{
  "d_model": 96,
  "attn_scale": 0.177,
  "bias": "none",
  "parallel_block": false,
  "init_std_o": 0.0,
  "lr": 0.0055,
  "beta1": 0.95,
  "weight_decay": 0.036,
  "warmup_steps": 200,
  "schedule": "wsd"
}
Each number is 128 + 32 x the weight over its row's rms, rounded and kept within 0 to 255. Layers, rows and columns count from 0. Numbers have three digits each. The size before them is the row's rms in percent of the matrix's.

# gate: layer 8 MLP gate, 256x96, rms 0.211, rows 191-236, columns 0-95
# up: layer 8 MLP up, 256x96, rms 0.219, rows 191-236, columns 0-95
# down: layer 8 MLP down (transposed), 256x96, rms 0.213, rows 191-236, columns 0-95
gate191 105:148165147165147090099115122133162130072163157112160178129139190149156196118193191179058125171109099179130110114100105147081168134112124103160134172141153097167145133146058113158102132129128084114142093127212139135120133091113118082149119127119144106101119084114174132108071169179112111150
up191 101:078135135137148098147170149099107131180141061111082118149133102129140122095118140131084094081102133130086120105115087124111119138137163116127128205109131121069192161155137158136101169134148153113075219155111134069140098060171178116150116162137147116077101117147105137154052126087193125105
down191 100:100190085145121061122120142121182084140134132119109064113087132154088095093142091132155123097158126079132139098145139129208165157186065130106104154123128130125162116139105057178138141075086088172092164180130117153168112150143092183108107085109134155169178137167115144125133106180126151137
gate192 104:104125102195195179100138114112145120121164130120077130106143105100158157101127148174156072110194148135152190108182151144099098092115059155104125163113161143168121092162121158143069091105115090108132155137173087143107173183130092173124209147123091119124127155114134085091114170098140152098
up192 099:107148139132238079118098147176168104031133140104105177154105193121161099122105090136113167123124104122107145078151069082127141190072123127077153136116124133153166101141148110155064119114112181195162155145119146111153098118158169105118113132133141126161152084143092100133136121115099134105
down192 088:098153170143255145110115123133129108107113111163139132142137139087167139138133117125099129124099152108112160076140102133116073085094131126125162108100172105157127107091160104145136186160126133183174170093141123126175112112179152162120145138164084127146078154162150092131134137165096092151
gate193 099:161089184191149106142093156159156157094127076147125178123161130148120133107106171116108090111118173119168112133131162089104157078115146153133085072068111152102096156140099135115067133156113088148197185147114125154132128223138184129141126127118121091107200126077125141138084132170124080135
up193 101:163075125153145114126062209090153146145120149126143133145186164115091205135218141177129134121131169150119083138107086134128125052135163150075155169128097161127155112146138135129163127121153066104078138147105153071149161203154121138105126120105165086122127102118167110121102108121132084160
down193 097:075127117140126157127186140169136154106115087141128086116140135121135087137155158100214120058133039104150156149172145101175106082105119147144133151195105124145119164094137171100079161171174181137135108098174144103126179111119171134089095112123128181158100122129079130115139161138149054142
gate194 103:100092143126147085082223158148125132115158093102116147165125156075152127151113136121093137126116137118143138107147144047093145173126169147097152140135096108181134151113088127126120073093125106101192087117129117141111124134202093054135160117169112082191054131092175094155115085145148160124
up194 102:040094117144126142090090147130162128175137179142091149142164152108074137177177121129106128073169135139138144067131126118105182168196173144109081159136138154128100089169122078174126110099198112141107093164135113183111149146139134152113179157091131193118120142158129163078147148118170162131
down194 101:188177121149111210150121147109206151163108105137121060096149136102171140128163071100115116103095106099128150138149138136101066085153085128190156146157054098136124157143111128136160143093142114088124144067093157124084087119156110122074135109115083114143144194117190095116124127133167120145
gate195 096:200167157071148085134106145128142108120119158138156147168113120077141110135085072124124128117116116075103062083129090124104071132060112094171150180150157092134103130109175166131159107188156164109126083061067092141137140103145091129103177125148135115105112144103104088106076171173118139164
up195 102:151133122056172132115078165159136148131115066175103144127128068117054065165112127142098130036134110175139098113146148159160136160105100157090133209121155107136092101085120155090134107070174159067169139089156113095115144131172130164142129104092120122161118122121136156138163146138139082142
down195 095:107096140131084111107139154167098162119097138168149125146102103106136133163096098071148170118140158141080213110107071078141056157184188094161123109110167088167127127152118068087168114175163136133115158114152136088137194133129081142120147102134124192174147135166100146144130086132078114156
gate196 097:097141155102136124150109165108169114087167042134153093087175156172187112071094122092127113120127173176148130118095070115127113080137100137112151077159087135108185121088116109091176131173122127094156094135118086145196103114180131150095101118132177117185163125102141154134084107168073127143
up196 108:146166167113121111117116118114137100120168208074186141166154125115090129155091146159099105152105103105084057108055133144065128149129146122152112134115071112160185131116143149089154113183177162077166178095161104147111171095135153107145134126106158108122104064056109105118107172159134136159
down196 107:198165088143178072091185099112128119119150088121130169176125101133136150109136149139128115134109092174116144130185116160046170143174151096154166121129115087162159100119117057107090113163103117119105191176115133112072180092099117152104160177139098127141138112107178128108103177095095133180
gate197 093:168094076164157196111088133123158182114153088134126135120119136149151136122164144126135111110139081136162080127144114147134126180154163129193116110129081142150080155182130067092102141065062100168097160066095140135162164072122139192130086155149109170102129084083153151132114154149169099166
up197 102:113117121136117108147111136090131127087163207150059129123121148142145074138106171132097082085127097136128109149106129140110110088091103101126063159123092117141101149141100152141208109105084154134158098070146162103204163157155126130103140081120079103125041167090136153136187098180133115087
down197 103:053161156092038096099091116116102129154124109113085151111076114089092172094166137151185133083114119126101087115126164110128073104121140136151151166173118137084142163126140138166059126188138135146129113141112102137126118159167118171124156162082138151125225095162120079156135188134117134102
gate198 104:174128119112143115187130126111186129188108085160136050105125124155145151147141181145173141155073098150119141120191166146122100163134111183116110150097099117100138135053094126083172173120144135169093114130099153168148139115116193100094126155086174167091153102108134205152139132127136114062
up198 099:118160104121142142142172111133171177100212148172086108128124157180179177141079143103129090145118135153088127172102115157100132133141116135073102144104118083119094096170144144193162140188170216155115132163113136143137087073120124091206119092145136129172109127139140099099114115083097168141
down198 098:129184159132092105095109069153099099108156080192131123161140164117131164173194127107138126144097128120139140132121154132127205115138116125116089136101170164070134155110127153169141156048085058147172133124138100132117064175182136117127089117163122120083160172126101151159084095178170160116
gate199 101:152125087154141102082137122160130130066103114162062149095155071104122047123151160123093131116111109076151157126130181154099091126137118172149104181126121092177110119075117142089167108144103167166145133094106128084108128142143146090136154174157180049041120097098126191126120113156101117139
up199 097:125137128125123109156115140138119143126162132145117148112100147202136118059167090111171132151095151118162130142069099124144117136159182222104160140086144108183121106198178144105061084088083132116135161106145115121070148111103091153137072131138176121173142109137094190170142097122092183157
down199 096:124095123146120084128133138162108102154144087103134149156213109125096124104142098111124054118107157090129155110112131147159145124113070152177208191130068102123151127097118133131122119141152141162140133171117155180079137178155109082101175197130146055142136110143078153083168162103184107162
gate200 104:130147150134095143138092189123141136162169098129196027089124166096148146147067169160066150091153109139118201151144117123128198158109105107136190128071147133062121099069118112121120117181139088136151100119144128124117183150162127121122131137130128086107120123095119094117098139080172163099
up200 107:145184097076134120191135133117078099124058135117111125129112134128145111129121186142123154185105145120142187144120134103122175178126095076139170167096189177105137154148105158160129122066125086145124138114085105091155094133150151188128103127144148161162156074133134129041206142119153173155
down200 106:175166121126144134086187167147148138190182155097097131095118142143172111175118185179163153108192128133104118133205132165154149154153110118133096157108139158034154112130087129143105142144125162168123123087135095110139125128086131081077136077163126134112091115160205149164095111122167143169
gate201 100:138173130086091175162162116128111115126141120112167127117125157143213216132131164107124111133119182149124105135034164094180116138074129098091123119132125121103146085115095101198167198152099113120183150150113130110138112103108135137126165128112105095148171088176160114168156124088113195103
up201 096:141103164099135107114144168182132135084146150099131080173165152082113112140136148188053143096079177094107117070111115152119126135096138118194100160115135149133038116095141065130126134134118143076120078123113096146172115134173063119067144129122159121163076119138159102109176158142082159142
down201 102:118127099150145141128112162129145124110079088108093070125071151109150116144121204086151147105139136124115243160118116150155119097164102134161183093109096167145103133180100103164129155144135068131186127150129134161139120143089080152166108131167104160120019142126166154128078153120117138149
gate202 102:065136131089135158150070110156136085116171160116116120093058101138127155101139162170191180061095163064110125115147100099148100140166131114129159173080096116105119139125163122076085158113093102105137106081129172160136152092141111065124137137137079107080089091147138134140164121148056082107
up202 100:089091116125113102075119137142161129109129144119096151118200191157185105114192106117163141167144158050113128132099099095144191114170090114123127127120138126141067158122145159163094193137066183146135099132118121103168161148126131070081146122091152204118137159139097159122181179141116112127
down202 102:119156086179131060154132135109137139149165160129159157109098134099093168037186073130108124086133219153098105146123096161082087107072158186152135114146099125095122127117061115128091145109144152147110115152106112106148164147160061136105131202114100095109138117101121090164152170129146129143
gate203 094:114122120129084159111175193109121155150134143131120137104116107089101156111152084149161093076070130147143214069167172162098134141098135139131085139134162141136089094089101140097104141148143154129117167108111173165083163172129115113107091057099183098043127096117104106116044146141116147145
up203 097:104106133108110123107128194127137181123065164117140110159118149192134106149118136115110149139179152095138160150154121119146099056152161126112202134116124091174140117094150093138143110181134107097180135090180186124147078132151141097144084167119119171180150188142161171211109076111089101133
down203 097:108193166114197100087149104112080088145099071139133096153162156098105146078164082132157124084101106173117061116135129123109118117154147157057195147161188133117049168124129085121098141117100134159110098077083171138142100136091122118116111106125159156155142076084118136082144136145089121127
gate204 097:104143196056176116139169150154107160139145127144095135079173112127171131098138134143132065183076143164170186079148144131148163096186183119156071133081109104133124130071114125103075135147154105121167098136108138140112084139120123127158059134085129162148091165139049122129087145126131144100
up204 095:091119169135116096131119119191118085121187149161081125135102179129143111105082066130159084145124155175189168093150153173095106096090111144064110126092130086163112164078112086126047096138096137136145136178139149147157154118148151152165126098065099103133069123122114158107128167120182173131
down204 098:143158139158111113161065104103150096128123155105128111158153108107137116102130198188134177122159138146107094182126100134156141099080164085159101158209146131125070091116156103099233112159150094162079152122110114128129115084135146108148100109152155176173210089143120116147126091118096107104
gate205 100:166128148159103129110118136077088116136159086131144163126086176121117121119133151151209079118202109096102098056145101151111158106215151070094086123128153143141134071122104089127106137183101078138186109157124125135154159151087128141126108084114082147130103182157109117146104176175114158088
up205 109:194134114088173173153162124104130104149187103117166141169114174126138080156121178099131097184105121173148119150162157149159100157089110098150072119097139097202101040100138135127176120116124129160144075112145117169139166126137142145136124185113134182153135149162168155180081107146151100073
down205 105:205152149108138154133117163114111106108131143100105079142072162150085112094165135121091154102146069122121128143113101114130114111152096133138101171156171120095131078101073087145053124195155107161133130123165109128159181096087112185111072142098091080109155113140151068126122127232113122127
gate206 097:135161122173110060124143129178148138112069130162104080126093195134154142173084168076137128136169134151102088218134143131127108167131092141131150137155040138185096132094127137112115124154125101143171074157115148063169088100158099174165139094162112151157104145110102169155178143140124117131
up206 099:139176146132092169124177158116134166124169077170130173198039122136139149118125170117130164139093086141137094142167098135162180169172113149128107065151098060128029142141133087152114169118137151130153134161087102122077094132114114154130096108098174145129158093165146143133160112138148083104
down206 098:112159082112136123144158118176155120107095174160120122073128112151081090140130126090122101105093130079195202116144180155108106102120096174080107080138077120124175121130160090138079113117097110080088142156150078133107145135113120082092120097105176124166105151130156215085107089086130122067
gate207 100:158128126116134164115142078181104173093089100144110094136082131133118191066106087177116117093199134109188105134119154230099137085113156098092119130120104173154106152158129131153108095129128121116195111087097129140173113129067136134097123096155100145155137100164085195145175152112100098127
up207 094:095116200110121097135077168083111171113111125135122131146127082110098141127082103152155084089076124101092130082136152078106141146115124120137076178132138124134052105159123148052148124129136145098094106094140189099124119136073098105053064184142108132163115149131112076120112167151113116057
down207 091:113150103089136151087064093130162084081067114107102089090149162185134146152178149147102104132144163100188090040090176119117144165136134089106105135146133070091168134132107156090168131135125121129157118164118149095197156100149075135154130135168111163173093166162113154140126147083160095093
gate208 086:138088203169131140102158155141152141114167139123180159117116169186131095156123140112148120173081163096134123117119054140134142153150132148087033167102151106128106133160100137131163129067145160130152083095202137128132144170110103160114093146145149091094120105122113160162137243135129121100
up208 091:136161175152093087135151120125136181120101111119155134170095112142145098111157112151132176152109143129155141109144142069106134167171182132136061088137132110102127078228108133097131138110098161159135104078125118112116085117130135136108067136075098087050064176072117132176087123113100177096
down208 095:127112071101126151138142096114109109122156175157082146089085166105136069170124058081145117137131164106109134164112135176083160120128085130157071166112093155095115167051209098138141119134108090113103125144120162153159193113142163109100159135173150165168156133135098144126165109094205102153
gate209 095:116167154163081166151163131143113102090118155109062104125168058144138118183115114106191147166192126123175113139151125149125109125112146071123150187133144137143160146161095079123030140134136095113109128101122106122128179114104109110107091158117181173156158113077142176161136156109190122191
up209 099:128119105148105129169068118062137126143086085177131143151134120126178117085136098141127129049119118165115123059103189128086103056102172120124132143136124125086057081141143148164103090103137106136060122153121166082096082129130201126132123132153128094151133161125138173162165134093146171186
down209 096:149181108134134096162191087139142064145096185092134078116080119142127165164103142112174119095090184125100105085140032131145133155108140117157093103147096085091127103099116121130150114132175119117112110074209123126124175063129100112118146080113127142121145133077180137108159070156161121150
gate210 100:085130144149119110141115130147133180122097091167123142110129126080144114158151082146046132080128103129111090157087101102117110163120130140181159129120157114072102140116168113106070134139098153135179103034164127103089159122107124122061161146073074204099097119110129063121138164122139163185
up210 093:155099144168140106098159176103083170081146141172125130128188111091098136148153122111127165173091137078153131090147092089122094128148139014172089166128151107067099111087179136126157084150157155141156110063123167157130132124100129109116092087086123101096130100146159118083120184148099147089
down210 089:169162132066112133135164208162192154155099107107165137150104082152100142189135069131146120108123101106156161135084098138144081134157174107102100126096099119131127124092105170108107101121157106122129094186076147157144104131100129163192084211154131143114115143083191110147145149155151124058
gate211 102:112130141108197189133141176075099080169135113143137109153121119137123116127134202139120152142122166151120046215164070125099183109115159135123061147111117101124140114063139125156171078107154110140146071162140102123135078174130128096089135147180112090164124105130099109097070151154123114128
up211 094:137087161131122131129139099146138072135140154103178110077083145142125118134167129183119131144152134142120102139113153105139152143144156190174142113177185115164088144126086161075129116192160218160100149093170190139134139142131145135155170206059094122174138135140148153096150135095159055125
down211 094:111148102174026149114127122136132145122159133127091129097148169116121139118083062151164090150068164136147190116180122185190098119123107106116164116136134115142176187156149139069132130134075145097113151136129155108142141116176131128146112119169102055103137153144142168162069194155124081093
gate212 107:108116127162137060107132165136087103130147112151127169111129177117114102149103121133155095135144154059058084107105118143049135089169130065079063112124153111147177158104086111093098104129134120095122137063126128163153188139168086154096138195080105083118136150127097098126090115162095081140
up212 101:111113122128060123124058137064124141131110109099104138149128185117150189162137134163098129152068167149114179123125112114114144153200090199192164120143171156128132197115129093133116144057091127130150102171137138076125113188135107061090162151098136119121123121105098161099165138107099152101
down212 102:164161146128186148080157112118191074119147120135138084200106143121148188136162171134101092115048123135137138083156123144168121110159141106120159192091128164151127154092098097141133154142139131136128087020159092164114114108132146136116122193111126172077139119086130119160098120153083079142
gate213 096:107109175127180167151154149127111166133119099117091062106120109117173119149113116180109151085179129103075067161113141094085118165097151126122125164106105141112151112077156157136115123162134165190104082139087071146176126045138169154150153068113138127105097033132089126127150148143088112119
up213 097:136139136137135158175161088085135140117117069152205137180150066110098142136079162108180166160191175147104132102160100138124098105143141149077165124114132141133139129116153119156100149184116146089131099159130162161103168107201153143180186196183093165157087123107183137142130139146127092148
down213 108:157123142192066152137142030175122147138102182103142197085122155127124134154151124120097128103138163103145067106125132119149139051148167094151155161164135125168109090135202156177076136101135101138158192096121160131134132107157096101138165177120122140120118166139075091116126062140138119120
gate214 097:106151131145154106155051107108110147133150133146158086195104221146165107099117134186114071105140123105123046117084091123133149158131135088147127168112108061121128207142124172152158147063113149110146131127108114133121173114077140124119134110108146117096105129167062158195123120102108170143
up214 098:109110121206103170176084145096134147174164115152115120159176100131130180122179071087134129144165148114169082092173135068105145112131163137151100111094150096146136154117140163107107087066100176124090163112090091049179113163127156133156146125086143115173073152188146135097135115124121171129
down214 098:092129189106095160118159105080140136144190161082087098136121135073132132128181116114137127140203115080095069147156128054100072090132158103089108112141072152142061155121139116111164137075099155092113114125133091111126154117134132103078095127100161173054099077121146142116129117071122121099
gate215 098:083145156119187149090159150147096135155097049106114103093102140132058087164157095124120095159157124120106149088149137180107133172175108156126146185138136082151134154125124118140130110150144133121170139132036114183147135133111093164175118167174176186160081137102080104152106126117115114052
up215 100:100124150173159096091088163121135094175150136112138087154115156128110098111132115137091079114130113119174143184160165099064097128154163089140185141086138061086129182043162117079166179169193160169116131187142129127124155176162118160081117158087110161144115143115127119142119138115170145103
down215 097:074058133142119123090117148143072117114133167169211157174135179124168115103102119183091151109092156133137174130140141112149117147140158143154169149070160220093159143131117105130087152078213108093140138141116133099125130100123133091093175101156115150170147157093099134162073092108105137115
gate216 110:130128101130130060151200115154150132067152090155100084126124141120014137092127103070135149131099167167159124108168143116124164127138132179158153122089155145147163137152118124104149165155132153155110093124098119145098109162137153149149107083155099155107141090179092218173065148147176147105
up216 104:086151122111167144139121165095146182124106122118169091086078127158114118135149102179163081132088159148174156121087166101125099130091103115136098136079076175085148115109210107171131163159110079101100110133098102128124125108145108117158112102130126132094106172071131154127097208060181120059
down216 106:154118152101166106076136183157136121145187147069089154147158109173188117158125127117113124122092180157135150181156164091113073148135105155083126067147164108143156134040123114057159107132149114144087107158133100140155134151136120130144092104148190117177158119132165126121086074138145194080
gate217 098:137111125107189183123081163122130138128178095101136158126142125110128174126086101162176139151105153099114158110126111146166155176133080143093146105131149132179137133111103107093123069102127107134162111193150138106082123100140235149111087134156133151105094125164031138070170139175103075157
up217 096:138117142176086164075148086121080137133119195129143067174171105164110137176134127125159062151130093201160146116156110140053138136134079161155162137071134127107110119095146103097176191142129090195081098139169100106153144140164068133115160168096143107171143163122147095120137132111121146129
down217 095:155136159121111154178087151098152105077134095116096126104134140117157120099135109114070158096197121167147163066087071195086173139085125136123175174180177112178140108173094129134180143133082141088130076079177106149135151085130160140079104167148113113108132148128078124106181107110116142139
gate218 084:142107135107089072110103175152083109108175127185141168094119076163114097140152096115149136071098111222173120153184162077120148144179130098133136082100114127120113144118158070152118173116059105121181082130101080055100117146135148102182119117108122132160112105099106146151092125150101126092
up218 102:111103130080210117180136083119149095166175153137130183110077076127144143153129136162099102089093090155190149139168129122083168144106133114108135089128157109119175113162168153097132163110107094159118106185132201136128149121110185103096145080086090147138162101178130099186161181129105096120
down218 099:190139124116116147161136043099098113147131165061173099182232157113121139153128127114146122124067157105070052097143089155156117110116089150122071111101124124153139154108146167140118138124118140136119134159115142148160089097135088164116132120119158130069072134095211109115131135133111109178
gate219 106:118090105152108135157082094157122118114144092136083145111119117085104147099103109195107128060112200110128105115118096114106145107115108114133076141089184151116154142131157083150127089180077124077219101162073086130138120094137110166147156125136093151109153085170141071120048116113097083157
up219 091:141091166112133143142114091125146101045123107112149139147169130183140156115122118113119144096087053153099084135146060142098144128051071137187144126098147161106129163104095132125127150112169129167155065108121118142099095133063137134166169128092183064140159129129146084085106084168128169174
down219 096:125112117131102174111129053093129112164128070142117080125102100086128078106126129128114186171093106148149228154115133113131148127062115083098174113106148098110189135131150127190062128147061081129167119128128127143140132094053137121135092124138175129148114136143109145166073160099146165097
gate220 098:108154106156097119138112151181138156130097142116146106131133137118133131159122152157063058083170151140123096118173157066116156102107105147121167100144110086101119138103122058090142125119125113073113135123117119145117098158092132011167144167092093182050121129177133121160114127110175062174
up220 096:121188106136048143108120099121180141136125144132086082151103112070092113169097168160102080132181165116128169099151140150146118117117152112178172090059169161166157144108157159107144140125120110159117134151132095170094170161098180121093173189121174120172153127067151193116145133141136098088
down220 095:172149101170129100112200118162084104142140081134150123116146141098190133171210099110104147093084117100136099127112097136168159185162095093054108106118140138090087061095131133153125146120152094176144117141182188145150123142053149143109130135114088164127155155109080104140156156129080093146
gate221 091:074087152129131130076178187184142136154156167145139081127103104133068150101154081139192100141089125169112157151126125147154118130081123092126141121104116109166090132089101113138084128208138162135134092189131082135176197094100136148082123133064127169103179117101126074146140087106164138123
up221 094:092111111125125115101082132103129067139168157135118123169142123122144152137181099118094156173144114138113087117136097081161090112194086102117127126117109182072095132103161070038095143152135172058233133093122136158123166170152088127150119123159164147132110148201093131137138102146134135143
down221 095:020105202173122134124123131144090124115110158136142123132121114137124176100149128091111092145138078146118067148094099068141093104136126112134165152139145131098129109130102118122126113136121153168163086085122082112172141162114135085141098165129103113078094184057151139144040188154140094189
gate222 102:166127143122157156087142138138138146145126104137158111147153130136184080086163062171135101111164140107133153160190133134191114184159157097149114093111148138200152111130101085171145165150158159104102140111113201136148077157122131099125114058070100150148086084139073197108142074146107132160
up222 095:161146118177164151100136143136162125163153133142128143115094102176149139086100100099206144130206085139160102157134116099078125151111145191101177149210120184150110171130158062150186076073175123144111134114142103141153092151121114098122125102169152161117120046130091133136123135089148112151
down222 096:157153124211146111103246156124114185142144122137088137144122122078132175129130157137132103126141174098081128190146109120116145136108133163122114099153133157062092155089137126107123137147148089129167091142165125138103122113131140139114102081145154148107155191076132178176038179162098152130
gate223 100:154101088135089096090113117156137142146100108134078085147116150135153059160117173159094170095119126128169101082140159106122071127129143063095116127170080143120118099090124107129134077148129089108083150091097106142154130140191100188183187118063109180102141110098114122079199117104177147144
up223 103:123159136174119143090132161121089092058140085110133177093089126169155131159099150103221160138142154048114146063135109105172125127189179147112182136104196127103157094131097133126127130090090147077119132129152172134114136109145161188163094093159113147175130108103172135119123081129165126125
down223 096:083111165124144118139169112084140156165090210067148113110125152105141127128103088129152129128094079119135135211141087177128129118124137150158049136115144078087131118128148122162173201121095131156167128176091151121161113110156061146116142134079090071130073104132103070135109145183111112140
gate224 099:161117144138136143211135155149054155146143109119077099139139139136089158100103098130136076140120141198146092091074164080160118147109142201155104112104098126144147091194150152095173098129144122145161140091109091141135135144091155127086150124051142106112120060133159215139109143126104129083
up224 095:115057093128110087079087098131118093067185092114079114186159115122118128159126099156089151121134106125124116147082145146148098121157114140127166091130202166154131163135060183114149126161141172138095079122148155152128159123079179121181113158209124089101120158142082118062149120145159141125
down224 104:109099202113083144027144114147150118094098151127081143116099098137130187171098161087154138147132145127145135161178089114163146073104116136098168143134150145128169084096154124061128146123110182152158125090084138138132174087108173164151130123099122143146102118107158191120109140131228141154
gate225 100:123136142151140163109038101089187127093074097100140135100179153195102129119129135113084157074076148170155158108085119117085104144163138115136060143159118155197141082097116145139133103088166126135133130110053155104092163125158081128085097130121146092116163162105091147119138159128121098194
up225 089:104151081095148129146173095173112113209127141183181088168078118147120106175143081160092139141114125180157111146126159180122102112142119127112145195113142077092087131183121155179118195118099118186101167122094142141120154113132149140144174172169140074070118084099135147114138137145113088086
down225 093:123154135135147154117149119080180081129134113104137102135144123107109106103137139173107117148133087088124169195117160150197098126148115108143132040090168083121118162152082114079163162126171118132160085110084111082147070184082190109172153108102133069142114160056125154148120136165090150153
gate226 100:150109122162090121160129032138162149151108096148140132109154119153134150097168140124184067170132149104136113133162160108168132154094135128100138190100118109090125150113082115098205130102121126225136114125108078179128152107121097111183162129076153153146102122106147179092216124096145110150
up226 096:162094144073129147152147112137110102124132118159142104131099156126171108114136086037060144166155129113144042098099178104133069147110079143192135132139111147051106100155153103120125094107123177111103165150120122098134168160129111143139061107112164138148087071143100100173181164080131121136
down226 094:075160122164108153103149108118125131133116171135111179118105192141156082177086138086165124087101107156117106136173150033175155182151132148195144165144151161131115164107164120078175084134139161181197150103111178119117134146124092177188110159142103110138142126099085168111117157151118119121
gate227 103:131148133078119179145093157144153147136157194055190161111115081128122119087068116140153106078115141192140168133138153121133119138117122122180112122158132133165133060106169063110109082114131081162138103165104125125092161124124142177101165119166121144144174148080102116038119156089135128068
up227 096:161144142120094183127110135132131113129085121178156135120134156154087068112171135107119108155102163157102128092146072101078174114106079149114174178120094148124106118086163113077111049148149109134083084060143136158078106161082131175111134129146191163091156110158208109143117168128141100166
down227 098:104133142103043138115112128143137171113161122083205134130075156158079208122121161128116161090132085143131238129161125106113105074157168102115082122144125146121143133153116102155082103126133159139142110041138103146125157098067100167111118114127095149114097103112134161126192158108109139105
gate228 100:150121115084144110164126132116081065090150128152108161148141171108109113119149086163141109084128160135177102127130098122138068185161185070152148160145149089134095120110051167120075070137162168118171128109068132083131125118109163105113048138173139127129053105079155124146099142109097153148
up228 091:088080180102143149129110126107157079137130133178126096094126167135106121106120194152096102182126062121110122122160107146126171083223129156120091149161085142132164157183137129112179161164099084172145149125150136139068148112137134150192126144114111104091102105165113139113129184150208102083
down228 089:124081164131115144106134130224139089081154107170127098115165111129148111106159096102226057124091111137164083125137172108122149115177125084161084142118092127132123136108129091126089146168139112115090128121133137135132123187120061082111202170140103092167076123117147162138079116086147100156
gate229 098:112189149128134139178116127108132134100083171105098143121165073148158136156131182103142085159110112148138110162107098127132103119089077157109104148130100116117169122105045086084140114127144093151078120032092139096186061083118160087112160153091074125106087134128102089151120155140096168178
up229 096:139102123142127079068109191166149201146135216091115163170115111157099156123157099149155079095119136110147151136107158185113116122104130141126158158114192181161150148170157117140154181117107079147113148114166109205126155118073115121097147160119120137103120129089168175142108128122065072161
down229 103:147132183177078103112127120145154140117133180204148123100128150051120173101093097091143125096135135132127091105093099149169168135156148127138141137195131143124158070164106152151073083054080108150160120169116155100096112118108176126110117164130148112208101158143155126128136094055113149170
gate230 093:123127119177158120165115131151166108115092091105176088147173127079086113055130120129161159124121194150138176110128087130136112089108157119156170135091089153089156116098072150168123164135129047154118111107144107159120106115077121094137095119115122117213198111138104069129139134154109044119
up230 094:179146108120144202203120160105129069132122104152093105140065152161135105140119090088139111123120138095112154126124084092120132153112112141181129088118073168133182167158132094139132127180138113104144161141107094164130068100171074177131048137143063093105144107152075140146145093179131166143
down230 097:125118149147113149101174116087115122113129163107160161173118124081176194091100093178137164123089144116140013125127137108131215126089108086191064147115124145107105164102189182128167093135135094155139134124163128141133138135104151137138108105119106099148155138161146125068095060090114129152
gate231 093:133080109140118133150127119186170123112115137117092153157114129145124190102063097181137165131148100122142129129181109115183102182119099094179123159158070070122100143130157169044075152097121131137127153115171149126180150123161057086131191141100124162130117119133073166144129109113101173068
up231 098:095150175156135119073077101140167113120173134175137133127117171138178098133130132118204075112108107080142101050120087163150148160142138130135117092167094153131142165084089150200118083187136135127115104113138155173089111139186169161156172124134186134137180111143137124125100140096114050108
down231 101:118090029141150109137096153145159107113133168128117167130079101142172203083123115044118106127098116110095223140137146118112102126097177121092104131159100076124068151110111146166139111170098138157110164156170097105089121112120109140121111129088107139099171066126122135131123169062126097108
gate232 104:145151060134145145121090146215142124133139140177109116173153151119144170158103142147136121144146154147138073092115134107087130150071196130115053145135085093078144163086128142123100151105163072156124079095081142126148173145154131123132127135151122130163080129193136081122074212091090114109
up232 096:156100094110158133111148109149178126142184150186179151130131203137144151124094094109175132143118070173218140171154156103135154106095131115128167113148109108048134148175127089151091111153155082136152166117156113142124149115149139158163193158181167132089086095122136109130129142087115089060
down232 101:115166147162165091131057147197132099121145174115053093163093129110131156195141168151164091119120165128136114130080146174119116122112144131138085182153143164079085157157171118119126188125081123147077104150132116163199177146152113118114156121175116169167116118164179145062105114111120118120
gate233 099:109154100084079106117099121113097116108145184152174161026190125166146168201123109092152118134147132113156130155160155110120169194107145156133129064059120088127083159147132119135088110131116152166152176132118163103073167100177134118143136134137184136107144120107146137095123179145187153110
up233 103:122145165117154177162111136137074111139169126108139049156173167139166156138136215098096157138080129078122105137182152139140128130109125181120150157122107068119135137141108150113114157112103114144160099133140073109068164107100076130101109213129139058132127056116131166106098129127106064151
down233 098:161097144109180109162164129126104152093152136097105226091115100122154132071109151110112131134119122107110136094133107124078129122113166134140087147096100106132215111144150135132116138148144141136197193170098141087111171041148118172103124116109191155086195119104136156103165084106133155181
gate234 094:099108116139176148166163187191130119103162107054132092109103073130080169151094096125112145106151144175160094183113135109129148125149086095078136121087165101149103133139130064151137122134094044081117156187141145178118136156114129138155137142163137106084124153106109173174100131193091147083
up234 103:132132102165121104177102163136110155116162092062064126095131135160125114140172109099114075107123074185164195111121151164138191094179133105135162121084137125125136159144192115165149161141142111108091175118158111102096162086073123186153136115134133129096134131177137169112048101106063101117
down234 103:174101156109142157105158167183096169171104147127096143140136143045152135130135149077171118114105081177122104086114116132114094125101115128089168148152103135096080157117119162157096142155109103160112148100118148133127085094107088056139146172079173157067076169145112093191104180125073118173
gate235 109:123104148141120125160108098092106141089179169139129130143083151142134132088122204120113108181121097068140126127053101107160104101134158101188166117102106072128114091090102082177097096188069086108168085111161129092117163073125093143134097127093118135087087132110151156150203159121109170125
up235 102:200126129128169090127150091079087107160144097110098100119112194125099110084133109106152156119120111141105093120124167081074162129126097142102130205126098178124167096111094114105153134152130170150126081156177162184128150093144237129149139179075077091137119100172129127144110141170151123124
down235 103:133159165150112091121100130137111120108142162144105087126055099106083069095144175091117090117078152135153138125134141131087052162141122105176093151094159154111097090166098130160151123092170185145094148113158087102161169100126104129146124173143169090067201144107098207150165120138106163150
gate236 109:198131121071131101223127131165096151101170084109151168068130102107123153115105114130170178115144111148088090166163134148134127137099108141123158138137145111146106104098097146155055082109098150140092122127115144152122134137167096096047172176138165187131142131106132102131112110116208129054
up236 100:092156061107125136107148100097170128104141128100181125092109179134156155093099127139184115085070152115099148150164133101135148104083038149134079122167103100132106107143095058170133111121169119137110185149135179142136160101134148093194053160147129167101099151133151135170111108159085143174
down236 094:074092141142169123134118169128055154139139159135146116166164111165058193132120158118110129062096157146150179137161120191125107099122095172124104097136154137108145126182130094109185115167123128116159059112104137125138153113099076153039100058105178132109095156121125099100114134136120083156